{
  "num_hidden_layers": 15,
  "head_dim": 96,
  "intermediate_size": 512,
  "vocab_size": 2048,
  "norm_eps": 1e-06,
  "init_std_qkv": 0.0222,
  "lr_head": 0.00511,
  "max_grad_norm": 0.5,
  "schedule": "wsd",
  "decay_fraction": 0.949,
  "decay_shape": "linear",
  "batch_tokens": [8192, 16384],
  "max_seq_len": 512,
  "dataset": "wikipedia_en"
}
Each number is 128 + 24 x the weight over its row's rms, rounded and kept within 0 to 255. Layers, rows and columns count from 0. The size above them is the row's rms in percent of the matrix's.

# layer 8 attention value, 192x192, rms 0.0861, rows 119-136, columns 0-191
size [104 104  87  84 100 101 102 111  99 108  95 100 100 100  92 118 102 105]
[[150 120 115 134  96  91 134  95 119 113 166 121 105 104 108  89 118 152 123 118 136 164 108 133 105 130 163 115 130 117 156 141 149 123 110 140 147  71  91 121 154 142 128 144 150 153 134 109 160 155 124 101 112 143 114 110 112 100  96 138 125 116 146 120 137 108 140 123  89 104  87 209 122 166 139 125 115  72 150 144 149 101 113 136 114  78 102 183 119 113 164 147 147  91 121  99 161 139 122 135  95 130 138 178 134 134  89 143 125 125 135 133 119 162 106 113 135 144  59 149 124 199 100 138 139 142 124  98 147 121 111  99 138 126 116 150 108 129 141 157 142 133 126 141 111 168 102 166 103 111 104 156 134 137 140 121 165 130 150 164 113 104 132 151 175 130 133  69 115 131 109 141 113  99 184 128 141 141 125 123 127 141 115 135 149 161 125 159 117 131 141  97]
 [115 115 115 135 208 129 159 164 151 132 110 179 138 136  96 112  82 137 123 121 116  98 189 121 149 116 144 153 114 173 131 133 180 138 143  97 107 120 133  95 108 148 103 109 122 111 165  89 139 149 132 136 140 113 112  80 107 119 118 165 121 121 143  74 150 138 151 167 106 127 130 101 119 125 135 114 135 114 147 151 149 112 152 166 109 127 105 151 140 104 112 103 156 181 102 106 146 122 141 133 146 158 145 127 175 144 126 151 141 124 130 101 133 133 123  99 139 114 129  84 116 130 128  86 111 115 186 104 104  69 132 112 133 118 195  78 138 145 150 154 111 162 115 130 166 145 148 157 118 121 132 117 103 152 152 103 158 116 125  79 126 123  92 103 110 121 113 124 132 120 147 116 135 127 118 102  91 156 113 107 132 160 115 103 108 111 136 158 113 116 125 112]
 [112 118 165 112 169  97 135 136 132 100 198 139 147 148 155 114 182 125 112 138 119 118 106  90 122 112 110 143  96 177  62  93 179 122 140 147 151  94 144 109 122 133 139 130 116 151 131 149 110 144 135 112 104  99 124 115  96 183 121 134 120 156 136 103 145 129  76 153 144 148 168 142 145 133 126 118 162 104 136 134 132 114 136  96 104 139 145 145 162 101 130 146 168 155 125 118 137  80 161 110 122 119 116 176 123 144 141  99 130 157  97 102 112  97 141 142 129 123  99 171 120 135 155 118  75 110 137  90 123 110  90 196 158 134 111 135 121  79 113  95 157 134 153 129 119 169 151 126 106 117 124 138 113 100 136 157 117 110 162 121 129 117 127 138 135  92  95 111 150 153 140 116  92 157  95 138 132 149 146 142 129  95 138 101 133 108 128 146 135  85 132 125]
 [162 184  97 117 101 163 137 160 105 120  63 132 157 115  67 118 124  84 128 149 129 116 132 111  97 138 128 135 102 117 180 137 150 129 131  96 141 118 110 138 138  98  83 120 123 167 126 110 129 123 165  90 167  78 152 161 125 122 141 112 130 169 143 167 152 161 114 137 154 159 105  92 128 139 106 114 101 131 127 157  94  86  83 124 107 105 112 104 100 134 158 111  99 162 137  92 107 115 111 145 116  85 147 104 118 131 156 172 106  79 115 130 120 174 150 122 125 130 145 131 157 109 105 142 107 154 111 150 125 141 137  87 171 118 134 127 163 131 128 132  87 159 111  92 144 104 163 136 157 158 150 121 143 115 147 128 121 136 150 113 143 130 130  88 115 126 148 131 117 131 157 146 167 141 167 129 151  98 141 126 144 144  83 161 131 154 122 136 108 125 129 122]
 [138 121 134 116 163 119 151 186 135 152  89 144 109 145 103 144 129 117 133 115 120 111 128 144 134 104 111  99 139  73 155 147 115  90 138 110 100 139  96 137 133 181 142 126 145 149 171 109 120 113 127 139 128 153  99  89 115 103 102  97 147 125 136 164 110 137  94  85 142 146 141 101  99 153 176 149 135 143 127 120 138 147 132 136 116 147 186  63 104 142 127  93 129 135 144 163  87  99 135  98 131 120 132 102 149 123 130 136 140  70 161 169 142  88 152 154 137 117 158 115 115 155  98 103 141 150 105 160 145 135 151 100  95  74  87 105 134 140 102 145 138 141 139  97 159 105 164 135 108 126 138 120 172 119 105 138 119 132 116 155 173 113 131 118 138 167 146 134 120  78 155 148 116 103 139 180 140 106 130 142 127 106 136 154 114 112  92 134 135 110 151  91]
 [ 95 148 113 142 143 140 123 109 154 149 144 137 133 120 147 119  98 117 131 155 151 164 168 121 115 126 129 193 120 141 136 133 156 204 137 153  97 164 134 151 116 121 105 136  79 129  69 132 139 108 119 141 135 108 127 121 166 150 110 143 118 157 167 122  92 146 108 175 134  85 158 122 148 138 110 136 151 112 140 102 119 102 124 116 137 132 104 131 127 155 106  98 127  90 107 132 162 153 144 134 158 124 146 155 119 179 147 115 134 135 104 126 116 135  95 118 127 140 112 123 116 126 109 146  81 113 130 116 132  91 109 120 132 134 174  92  79 133 137 103 141 127  94 119 126 132 125 135 159 159 148 109  77 129 143 109 108 113 106 139 123  89 119 120 117 128 127 132 141 129  55  91 122 164  82 108 116 153 166 140 168 144 136 154 142 155 119 109  83 192  92  91]
 [ 98 143 143 127 132 143 136  96 125 154 109 118 158 167 104 172 179 101 102 121 127 185 133 104 126 119 139 143 136 153 145 106 140 152  92  54 147 171 144 132 139 125 136 120 132 136 148 147 164 181 117  98 117 135 122 178 132 133 101  99 134 105 130 150  78 157 105 112 104 115  95 130 121 141 110 142 101 145 133 103  88  98  63 109  89 132 117 123 127 140 167 139  94 123 133 135 130 123 122 109 170 141 111 118 156 116 182 140 136 190 134 130 141 134 136 143  75 112 148  75 134  86 147 134 112 125 125 132  93 148 131 119 121 172 155  98 140 162 128 123 124 126 130 152 148 166 111 130 116 173 136 152  99 117 146 125 119 129 142 147 120  75 108 129 106 104 116 123 147 113 120 128 124 129  78 119  96 144 127 114 118 121 149 110  98 159  85 106 158 128 101 127]
 [106 144 181 131 116 133 109 162 189 116 154 154 138 134 147  95 134 123 135 115 151 122  93 135  78 122 139 139 130 131 139 103 138 163 137 137 148 149 108 150 140 165  56 145 104 136 123 119 164 131 142 146 129 138 101  84 166  86 106 110 161 160 147 143  84 129 123 169  82 141 118  99 126 130 123 135 144 120 169 144 107 137 164 191 105 145 131 152 103 138 123 127 157 138 137 137 152 171 149 130 101 118 137 157 101 119 138 101 155 139 132  88  95 136 138 141 117 111 106 121  74 112 124 143 119 138 143 147 163 109 127 111 109  94 128  82  83 138 138 134 135 101 162 101 115 121 125 106 108  79 111 118  87 133 106 121  95 127 141 121 157 144  75 144 122 118 197 120 117 167 131 116 117 132 131 169  80 149 140 125 125  97 137 131 137  88 120 119 149 114 114 125]
 [ 91 140  94 127 108 172 155 160 159 131 138 123 111 174 137 131 113 120  94 133 111 138 103 153 121 130 127 154 146 131 124 113 132  74  92 167 153 150 129 157 138 152 112 171 180  98 113 121 129 154 150 119  91 109  99 138 131 146 117 139 154 107 107 164 172 131 160 153 120 139 183 142 166 153 132 108 168 110 161 121 110 135 155 138 155 129 154 117 139 136 101 116 148 135 124 122 164 128 104 118 137 146 162 122 109  78 103 103 165 136 126 110 109 152 136 114 102  67 136 148 134 113  92 136 148 119 156 126 130 125 159 129 137 156 117 141  88 120  71  98 140 105 154 120  95  99 123 106 110  97 117 160  89 102 104 119 135 124 152  71 138 143 132 146 112 120 136 137  85 134 143 126 156  78 139 102 107 177 115 119 108 173 104 138 127 106 102 145 128  89 162 110]
 [129 135 125 125  78 198 128 181 131 109 148 129 128 178  96  88 133 130 102  88 160 123 132 161 159 172 173 128  99 124 140 137 118 136 113 109 118 101 126 152 136 121 183 146 160 140  87  95 111  90 129 104 116 122 170 155 166 119 162 115 144  60 103 158 152 133 128 159 124 139 128 178 133 141 154 138 117  92 135 114 132 148 147 140 157 109 122 157 106 123 152 159 124 106 113 129 119 131  90 100 156 123 140 114 134 121 122 126 149 104 100 155 123 128 149 132 134 159 152 136 128 121  96 127 110 113 146 117 141 112 162  98  86 112 127 161 130 135 131 145 102 113 141  90  80 130  81 121 107 111 177 140 155 126 121 133 158 144  94 158 173 122 104 121 120 123 147 114 120 136 130 141 126  85 145 109 170  58 108 134 131 102 115 119 133 117 100 155 110 107 136 112]
 [108 103 102 146 109 154 174 123 128 109 101 104 111 185 143 104 163 179 138  75 128  83 103 180  80 137 134 124 107 128 117 135 126 119 105 153 124 127  80 141 141  78 129 151 148  92 107 122 118 112 117 145  76  74 110 147 146  87 142 126 145 127 167 121 149 143 125 143 154 115 173 117 150 175 147 124 149 151 147  81 136 155 147 113 102 126 119 115 114 136 122 134 132 134 125 144 121 188  85 120 172  96 126 120 112 142 116 153 131 140  79  95 130 132 116 146 110 141 124 122 169 129 166 159 149 143 175 132 117 136 134 119  99 102 124 138 133 138 120 106 128 127 145 151 124 129 106 110 101 119 121 114 125 111 128 161 105 114 123 138 211 159 141 142 134 134 170 130 122 160 104  81  97 122 110 150 158 131 124 127 147 113 109 152 132 132 100 142 105 124 149  89]
 [153 140 159 124 150 127 124 105 143  97 121 142 153 128 131 140 182 153 131 141 100  95  90 108 131 178 106 125 131 155  78 163 137 148 106 115 112 110 119 127 121 138 133 127 118 137 158 112  71 143 138 134 149 118 177 116 134 125 147 153 109 152 158 142 147 106  92 162 145 175 125 126  93 150 131 100 157 126 117 141 109 133 152 133 116 102 163 147 176  71 128 132 157 176 173 120 137 100 158 138 103 116 113 159  99 112 120 156 129 112 133 143 152 149 104 158 121  90 166 130 114 119 115  94 164 134 128 136 119 139 147 132 122 111 125 133 151 111 143  93 138  72 100  74 108 138 158 178 134 104  77 160 143 143 130 118 138 107 117  83  69 122  87 114 139 141 113  99 137 129 127 102 141 164  96 102 102 161 164 125 114 102 112 131 123 112 135  96 146 109 154 134]
 [150 162 142 106 122  91 105 120 118 156 153 110 136 124 137 145 169 122 129 115 110 121  99 112 108 103 139  74 132 126  90 187 156  97 126 137  82 115 101 126 191  84 133 140 124 155 114 117 159 164 144  50 127 136 150 154 163 155 122 135 159  64 151 152 118 148 143 118 121 155 128 128 123 151 157  93 156 120 102 102 112 112 102 142  92  96  98 113 118 116  85 122 124 130 136 112 158 142 112 107 115 115  99 189 143 116 115 156 151 157 112 136 126 111 134 123  97 147 134 121 148 146 124 164 125 113  96 143 120 110 122 163 106 135 172 146 139 123 141 127 112 105 132 129 130 139 125 172 116 157 126 150 116 117  93 142 138 133 147 122 117 111 109 140 122 126 117 130 147 147 102 140 126  66 141 137 137 163  94 140 114 115 148 123 121 122 167 106 155  77 206 124]
 [122 126 143  99 118 133 120 140 135 153 136 169 125  94 122 142 145 134  99 134  98 162 169 101 169 122 111 125  76 126 118 125 153 169 164 127  94 124 170 115 115  80 131 164  85 117 149 154 153 201 121  83 104 125 120 125 147 142 101 114 126 143 125 165 139 125 161 195 148 116 133  75 123 119  99 129 139 160 148 148 104  69 113  98 101 128 131 117 153 121 161 117  94  84 120 148  79 155 130 168 127 120 124 146 159 159 101 125 159 134 128 127 106 143 129 123 148 119 150  91 134 146 141 115 113 112  93 144 100 106  86 162 152 111 145 117 107 156  94 149 139 137 163 115 173 129 130 143 153 162 135 154 125  92 123 136 121 121 153 119 119 110 130 116 133 131  95 115 159 136 106 149 131 124 106 153 127 152 101 171  73 101 105 144 102 123 146 120 109 134 139 141]
 [117 111 136 115 122 100 159  95 148 170 124 142 160  97 118 132 163 161 156 120 153 107  93  85 151 139 146 128 134 155 106 167 145 133 143 118  99 108  91 162 179 145 162 136 132 108  97 119 120 131 139 152 115  96 168 125 121  99 146 139  85 136 118  66 159 135 110 103 128 135 100 147 142  90 120 148 107  96  94 126 117 104 140  73 106 134 134 120 111 131 108 103 125  64 115 115 128 134 139 125 138 121 149 123 120 130 145 146 160 158 134 166 109 127 172 156 126  93 156 148 137 148 114 111 133 178 110 114 108 143 125 117 170 104 105 163 104 111 133 100 152  85 137 159  93 173 176 139 120 111 165 144 117 128 162  95 172 169 102 162 115 101 102 145 156 141 141 147 160 101 151 139 123 131 164 126 142  94 149 147 121 102  97 122 110 108 119 129 147 113 131  97]
 [104 103 107 175 123 117 142 137 116 155 108 100  97 110 147 102 112 132 106 139 134 128 109 141 130  93 152 151 116 154 154  81  98 131 136 151 133 108 106 158 146 169 114 148 130 112 106 111 127 110 114 126 125 157 128 149 114 120 110 129 135 143 126 115  65 135 117  80 133 120 121 116 131 112 121 171 121 117 155 114 121 143 159 142 133 163 124 168 129 132 119 121 176 152 131 120 165 111  99  97 133 147 151  72  87 130 135 129 126 135 170 133 159 116 143 117 106  82 103 184 121 134 129 134 141 164 158  67 110 139  93  95 100 117 101 157 139 113 170  70 116 146 129 132 101 164 106 104  88 116 135 101 143 119 123 112  80 157  98 106 156 124 113 154 149 130 138 110 148 159 109 144 146 107 134 127 107 135 166 102 188 139 165  93 138 127 174 122 154 178 142 139]
 [107 147 101 134 124 109  77 168 183 120 156 124 140  98 137 118 112 100  81 161 148 125 109 126  90  94 196 135 128 174 121 135 128 142 147 125 165  97 125 118 139 155  93 125 129 136  99 125 156 118 130 108 129  76  73 160 125 146 124 160 141 147 143 141 114 101  86  95  95 145 157 122 113 161 111  92 128 159 117 118  92 108 114 139 122 126 112 147 125  91 127 157 146 123 124 101 143 127 124 115 120 115 151 110 158 118 129 151 117 200 123 154 160 137  96 110  80  96 105 156 100 164 118 134 119  90 119 133 135 150 109 164 113 115 147 164 164 138 139 133 115 122 113 138 105 137 123 131  88 151 146 138 131 158 106 107 113 106 156 129 172 161 134 149 103 135 130 127 126 123 101 163 104 107  92 159 155 183 158 150 126 133 130 140 102  86 138 143 124 134  88 141]
 [116 147 144 163 135 108 178 130 134 150  88 118 152 138  75  77 136 140 151 143 157 122 133 171 139 138 101 156 133 110 154  77 145 113 136 112  93 148 129 181 106 158 174 166 108 145  97 129 172 113 115 155  98 137 127 108 123 118  85 115 133 158 106 121 134 120 106 156 123 104  91  95 137 116 150 127 143 123 131 100 181 134 141 115 162 117 186 111 117 143 134 118 149 139 118 150  90 137 101 135 104 120 121  88 125 203 105  86 118 156 138 107 140 127 152 125 113 118 102 173 153 159  77 110 124 141 129  90 162 121  86 140 133 114  97 156 113 147 118 135 125 158 132  96 112 137 115 148 135 148 130 101 121 144 144 150 132 183 136 133 112 145 101 131 145  86 134 106 118  98 105 130 143 152 115 117 135 111 126  83 151 111 145 113 165 143 120 117  90 122 132  89]]
# layer 8 attention output (transposed), 192x192, rms 0.0609, rows 119-136, columns 0-191
size [ 96 104  86  80  99  95 103 108  97 109  94  97 101  96  89 123 101 111]
[[125 156 132  95 143 141  92 136 163 154 115 113 104 127 125 147 116 138 100 125  85 112 114 117 124 120  92 102 141  91  99 137 114 118 139 137 137 115 121 123 152  95 121 145 171 118 147 159 119  90 169 125 126  77 143 128 124 102 185 141 137 104 163  83 120 167 159 172 138 120 118 119 100  92  86 130 132 163 121 150  97 158 161 136 154 148 128  72 147 131 140 190 119 125  70 120 134 126 146 149 124  75 137 131 125 124 122 131 122 143 101 138 183 116 158 163 182 133 163 146 132 142 116 114 138 101 135 151 132 165 127 138 132  94 123 146 129 106 158 161 174 134  86 147 142  95 109 108  71 121 146 104 170 129 104 121 160 124 143 103 150 117 137 115  89 123 126 152 123 125  88 122 104 121  97 150  99 118 106 140 116 137 133 153 125 118 149 110 109 170  98 116]
 [138 135 129 133 115 161 125 117 112 129 113 100 125 110 141 128 124 140 155 105 124 111 100 114  91 140 145 116 155  80 114 117 122 102  99 159 133 111 107 134 185 141  90 147 177 170 166  89 151 147  77  98  61 131 152 142 151 156 120 111 145 124  94 125  93  82 146 119 131 171 127 112  91 143 158 163 173 140  83 111 143 116  90 148 146 163 142 115 158 146 153 134 131 133 170 128 127  85 113 113 164 128 141 130 111 143 122 103 126 120 137 140 130 119 167 122 133 154 111 109 125 110 141 126 107 117 127 125 122 135 124 106  91 147 141 158 114 136  96 100 117 108 131 151 126 147  99 102 134 149 148 104 125 112  98 115 166 156 137 103 135 128 137 188 117 163 145 123 184 143 166 111 135 101 147 123 180 119  99 152 159 118 146 140 104 144 100 106 157 118  77  75]
 [111 134 137 133  95 170 121 122  90 123 128 150 140 134  98  98 129 118 109 136 151 112 124 160 150 135 119 101 166  66  91 105 111 127 128 104 142 105 117 108 106 160 116 130 128 134 129 112 144 140  99  92  97 134 163 125 167 108 139 123 154  97 116 142 106 155 102 161 131 117 111 110  84 124 144 146 152 127 177 133 113 106 146 142 111  89 143 122 156 107  97 144  97 168 143 133 161  93 171 117 170 141 160 131 160  88 139 160 123  74 114 135 140 136 109 120  92 161 134 146  94 113  79 158 131 118 116 124 162 167 161 120 148 136 135 157 113  97  82 105 101  58 127 152 178 121 125 141 159 126 158 110 108 143 118 142 128 147 127 142 132 175 124  92 129 128 122 105 133 129 146 151 136 154 181 125 159 123 142 132 100  95 107 120 174 117 110 124 126 127 157 171]
 [ 87 142 116 139 115 128 141 145 139  98 148 134  80 181 148 144 104 108 129 113 122 146  98 104  64 187 128 117 148 160 146 114 144 100 146 180 127 155 120 136 153 154 122 143 114 121 123  89 136 134 140 147 125 135  86 113 154 138 141 117 119  90 129 116 113 134 120 114 112  92 154 154 149 128 117 118 166 152 128 114 170 126 119 161 147 148 107 163 141  86 108 124 104 137 103 143 133 132 116 115 127 128 132 142  96 122 145 154  90 158 143 102  96 118 109 150 141 146 154 114 114 144 137 136 133 114 111 152  71 101 129 110  69 107 135 122 128 167 149 133 127 158 115 176  83 150 103 123 105  90  98 140 162 124 156 139  69 115  92 157 122 111  97 147 133 127  97 121 116 109 156 119 183  99 132 153  97 149 112  97 141 126 193 151 129 122 157 178 123 150 133 129]
 [120  79 157 141 149 163 123 138  86 163 137 169 162  95 121 147 140 122 120 118 101  96 139  74 119 130 147 166 109 168 132 149 139 160 134 111  97 126 153 135 111 120 122 143  97 118 139 161 118 141 156 163 151 135 137 146  97  99 134 131 123 114 133 155 121  89 126 113 102 139 146  80 203 138 125  95 137 111 134 141 169 160  96 112 114 143 108 153 111 180 135  79 120 181 110 141 117 146 111 105 136 134 125 164 105 141 146 160 127 156 152 132 111 141  96 103 156 124 127 141 118 136 146 113 108  93 142 106 120 100 142 143 134 166 111 111 114 125 156 116 147  97  77 108  81 160  79 110 172 121 131 138 105 148 108  88 110 144 130 129 116 129 131 158 112  92  97 122 143 127  89 129 170  97 105 134 164 118  98  93 148 112 158 162 141 142 144 126 113 156 102 122]
 [122 132 129 144 161 108 141 129 127 124 121 119  94 160 141  82 123 141 140 133 140  91 103 131 105 183  98 130 122 118 121  76 103  81  77 140 178 180 139 164 119 158 115 116 141 112 159 141 106 157  98 157  90 128 106 128 117 128 103 122 140 166 115 133 114 141 164 138 137 148 105 139 105 158 150 147 140 132  96 161  95 130  98 111 101 132 124  63 108 143 156 131 148  99 163 125 153 114 117 160 117 130 135 136 108 132 126  87 137 119 140 129 124  81 163 104 113 150 151 126 135 138 149 102 144 169 145 119 161 149 107 111  99 124 162 171  99 101 125 129 143 133 123 121 142 139 101 155 142 109  74 106 133  84 140 160 145 125  96 146 128 145 115  86 112 124 182 102 102 122 130 118  91 150 172 122 117 120 121 191 121 168 107  96 118 135 148 130 171 114 140 142]
 [120 152  97 172 134 126 137 121 164 112 111  97  97 118 136 171  97 152 169  97 175 108 123 127 176 127 157 108 161 108 108 111 122 111 124 115 126 153 156 111 174 139  87 105 132 109 102 128 104 145 139 151 106 149 119 129 146 110 109 135 113 173 142 108 154 127 136 149  81 125 164 145 125 123 115 139 144 105 153  94  96 128 146 113 150  93  69  81 132 112 134 107 133 126 140 132  89 160 111 188 103 128 142 104 126 149 119 139 136  65 168 124 134 136 147 143 167 126  82 138 127 149 121 145 124 144 165 150 161 158 128 126 137 103 107 129 118  99 157 166 112  95 152  76 146 154 144 107 161 130 153  82  92 135 124 128 110  87  92 130 150 116 110 166 125 133 132 127 113  96 183  94 136 155 135 126 101 131 146 139 138 128 144 100 100 126 104 125 104 136 157 141]
 [137 115 146  91 117  95 163 124 113 128 147 157 162 140 113  71 123 140 112 123 102 134 129 102 159 148 153 151 114 130  83  93 127 122 138 125 159 154 139 149 149 109 138 124 159 106 128 162 112 123  80 127  86 106 152 164 126 122 128 166  94 113 116 132 144 106 127 125 127 179 162 138 126 128 124 119 110 149 115 160 144 128  77 107 171 148 129 140 146 128 131 143 157 163  96 142 116  97 118 150 119 111 124 196 112 109 146 136 108  85  96 190 185 122 167 101 115 107 153 128 126 151 122 139  71 103 147 100 139 146 109 153 133 107 136 155  96 121 114 112 123 145 109 136 125 124  88 145  87 189 132 138 139 113 110 114 152  99 157 144 108 112 129 118 113 111 181  88 141  97 141 136  96 147 133  90 139 135 125 116 151 121 110 103 149 118 121 129 119 164  90 174]
 [137 136 103 115 157 134  91 111 134 114 120 132 122  80 107  99 109 146 106 120 110 129 160  96 136 104 155 119 124 141 120 119 136 132 128 123 101 168 123 129  97 138 151 141 126 129 134 107 150 163 109 119 110  98 150 132 145  97 132 152 117 141 123 163 118 137  96 116 123 173 147 138 110 129 174 141  65 159 110 145 139 145 124 142 136 143 148 155 150 143 120  97 159 127  85 150 138 178  70 139  96 117 135 146 164 135 139 145 141 105  62 155 121 126 132 124 107 146 161  93  89 115 133 152 114 117 143 140 118 154 137 142  94 102 140 105 163 145 134 122 135 122  89 172 160 146 144 101 116 147 106 141 142 138 152 162 137 152 161 111 100 111 136 113 139  89  90 156 129 103 177 167 142 115  84 134 109 118 145 145 143 120  94 103 157 148  92  87  78 159  53 158]
 [139 183 108 146 146 112  98 109 114 106 104 148 125 118 138 152 139 103 115 135  99 153  83 146 150 117 114 152 142 132 173 166 145 123 108 139 144  90 109 150 109 171 153 143 129  95 129 163 139 136 114 197 165 117 120 135 113 148 138 125 125 162 176 136 145 135 147 123  59  97 138 119 149  98 122 124 138  99 116  84 120 123 151 171 135 155 132 126 124 125 148 164 129 104 120 142  81 146 138 139  62  89 122 163 162 129 109 119 124 145 132 143 148 121 100 136 121 114 124 123 117 158 150 172 124 138  98 101  91 104  99 169 157 115 120  86 151 103 131 138 134 142 111 146 137 137 132 123 132  97  87 129 143 195 143 122 121 145 130 139 107 118 144 114 135  53 109 156 134 109 114 102 158 113 102 140 109  98 114 127 114 127 130 124  91 117 139 135 137 188  92 124]
 [154 144 109 103  71  94  72 163 122 137 140 154 119 127 133  94 121  89 115 102 125 155 141 145 143 168 111 117 147 131 106  95 132 131 139 134 135 130 112 162 100 156 118 147 115 117 152 115 107 171 118 145 158  89 164 138  98 123 114 109 121 150 114 150 163 142 150 153 117 141 141 135 161 122 168 142 128 119 103 137 149 128 132 119 171 122 169 146 102 166 162 126 135  75 100 154 102 161 106 131 112 105 126 115 122 106 140 139 166 134 126 155 129 104 135  86 132  91 116  64 149 132 128 150 134 150 114 132 145 121 128 149 139 143 135  96  99 107 142 131 114  97  93 128 118 107 157 167 132 144 106 174 136 138 111 165 114 121 148 146  98 128 142  97  97  90 141 141 155 115  80 156 167 103 136 101  75 102 109 119  76 109 119 140 173 140 150 104 174 113 107 167]
 [121  96 127 158 117 174 121 154  96 150 135 117 123 112 108 136 105 152 134 159 153 134 112 160 140 125 149 149 159 147 148 108 133 139 128 129 102 144 118 126 134 140 162  64 106 158 127  79 159 137 106 112  82 116 138 106 119 152 107 127 134 108 114 172  94 142  96 136 147  90 111  94 148 144 125 155 129 207 177 113 147 116  87 162 118 103 109 117 123 169  79 126 137 156 134 110 106 101 119 106 130 134  95 161 109 106 158 135 107 152 107 130 132 125 154 108 148 136 127 152 124 122 106 129 109 106  90  98 145 141 140  97 108 164 164 104 118  99 136 134  92 165 105 179 134 172 146 128 119 150 171 158 153 151 104 142 174 125 153 117 109 107 145 113 129 138  99 136 130 133 139 109 149  97 161 119 167 118 108  57 139 134  96 124 122  91 113 130 114 109 133 136]
 [136 132 133 121 118 136 114 132 138 135 161 156 147 133 134 156 101 147 104 155 131 108 159 127 142 152 130 125 147 134 137 120 153 137  86 116 142 126 122 138 130 135 145  96 164  91 150 111 104  87 142 125 138  98 205 125  73 144 120 121 109 116 110 135 141 135 147 160 120 100 146 137  80 138 116 128 139 119 136 109  97 145 180 133 123 162 127 136 114 118 103 127 151 138 115 130 110 124  98  94  79  96  99  90 162 144 155 151  74 139  79 146 158 119 125 137 141 122 104 165  96 124 101 105 120 156 116 139 126 157 160 113 137 150 111 130  75 125 111 155 175 134 131 147  85 149 179  77  94 137 179 139 152  96 119 141 130 132 125 105 105 132 127 137 112 110  81 139  85  86 142 133 176 179 102 133 123 106 144 156 112 109 135 163 157 135 127 156  87 118 132 157]
 [107 154 112 179 161 151 146 149 124 109 108 123 128 159 112 188 102 116 164 106 137 142 145 113 114 128 131 124 126 136 110 158 123 113 124 115 157 137  99 126 138 154 140 123 141 130 107 132 119  82 115 139  71  96 134 100 134 116  91 128 138 126 119 128 136 123 128 153 129 130 135 135  60 164 162 112 115 121 120 137 101 157 160 127 125 139 103 115 119 116 145 127 128 114 165 180 110 120 120 118 147 153 130 109  68 131 167 146 110  92  91 111 109 142 117 110 110 101 152 128  92 165 107 129 103 128 168 110 159 138 143 152 121 160 108 145 104 125 140 126 130 129  87 107 105 139 190 119 147 100 165 148  84 123 164 133  95 166  76  84 123 152  88 145 106 156 139 114 108 118 148 174 155 172 164 136 161  89 134 114 144 121 152 101 149 131 136 115 164  84 107 110]
 [131 134  81 124  90 144 114 131 110 119 125 147 118 171 122 140 105  66 125 117 122 133 118 171 177 149 153 147  84 127 133 108 124 151 121 146 137 109 117 108 100 135 148 151 144 131 118 103 105  60 132 109 146 158 141  95 103 164 166 107 169 123  98 148  95 159 123 116 100 104 127 103 105 100 110 128 142  89 139 130 126 132 155 143  77 148 107 123  92 140 170 148 112 112 147 106 134 126 118 169 114 100 150 165 108 133  87 127 120 132 145 116 155 146 150 134 161 105 149 177 120  81 109 110 126 118 100 152  99 123 156 144 126 150 122 114 141 114 118 131 114 114 197 160 140 120 142 155 110  81 140 169 131 155 106 136 150 109 162 131 124 150 160 111 117 131 132 121 124 148 111 112 126 171 124 127 167 117 108 125  79 135 181 179 118  90 103 123 106 154 138 150]
 [155 130 134  83 134  92 122 100 140 112 102 171 114 143 125 128 154 113 127 152 142 113 122 149 144 118  95 140 110 146 112 147 135 147 116 154 113 127 158 107 121 134 111 106 106 126 139 153 116 150 161 146 137 174 106 147 135 103 153 128 133 129 133 154 175 104  91 150 101 160  92 125 132  86 144 118 108 134 113 112 164 118  95 103 129 110 110 131 105 144 129 150 121 130  88 123 150 162 141 145 127 119  99 144 167  94  88 143 154 114 139 141  85 163 166 155 183 132 103  96 136 116 161 121 170 128  94 145 126 130 160 100 144 146 103 105 129 101  72 158 142 106 171 143 146 117  81 115  57 123 105 119 143 122 134 120 145 130 157 142 164 123 166  94 124  97 180 111 132 101 118 105 118 130 138 109 143 103 125 185 168 188 129 127 126  92 122 138  96 106 111 115]
 [135 178 130 108 146 130 211 110  96  95 142 143 107 141  81 157 143 120 142 151 124 119 137 133 158 137 104 101 114  89 131 100  87 128  91  88  83 141 144 121 158 109 139 101 119  78 112 146 130  99 160 155 115 128 127 134 143 108 133 108 104 132 108  80 118 146 130 177 113 153 139 117 150 148 154 120 121 152 123  79 140 164 137 104 145  94 151 136 141 156 144 165  88 101 114  87 145 162 138 166 144 124 157 135 146 128 149 117 113  93 115 147 123 119 150 138 135 123 110 132 167  90 101 118 115 124 116 125 134 135 160 103 107 117 104 159  96 111 122 130 122 120 113 180 123 149 131  94  98 112 110 128 170 109 102 123 149 115 151 109 115 127 126  88 165 106 126 172 109 139 117 154 158 123 168 105 118 104 135 175 156 170 138  77 136 148 162 143 122 136 138 157]
 [150 112  75  99 138 114  97 114 130 132 182 171 102 132 112  95 125 105 103 118 118 126 104  83 149 138 109 131 128 107 138 151 119 137 165 102 150 111 129  99 133  86 104 174 117 159 161 154 126 144 120 179 115 145 108 129 143 116 168 125 133 127 168 185 133 119 155 108 155 185 122 129 136 147 169 106 150 176 127 162 122 111 105 102  93 182 116 122 159 111 134 128  85 100 106 168 105 128 163 103 150  90 120 135 105 109 121 179 118 113 120 105  94 178 124 153 108 159 163 114  93 145 121 121 118 112 131 177 150 137 117 120 154 112 152 131 119 126 104 142 126 113 144 116 155 136  95 142 127  88  91 111 102 134 107 122 113 117  96 119 150 139 165 150 109 144 122 123 157 142 149  98 104 113 145 125 124 124 121 153 134 101  87 166 128 111 102 155 103 156 123 121]]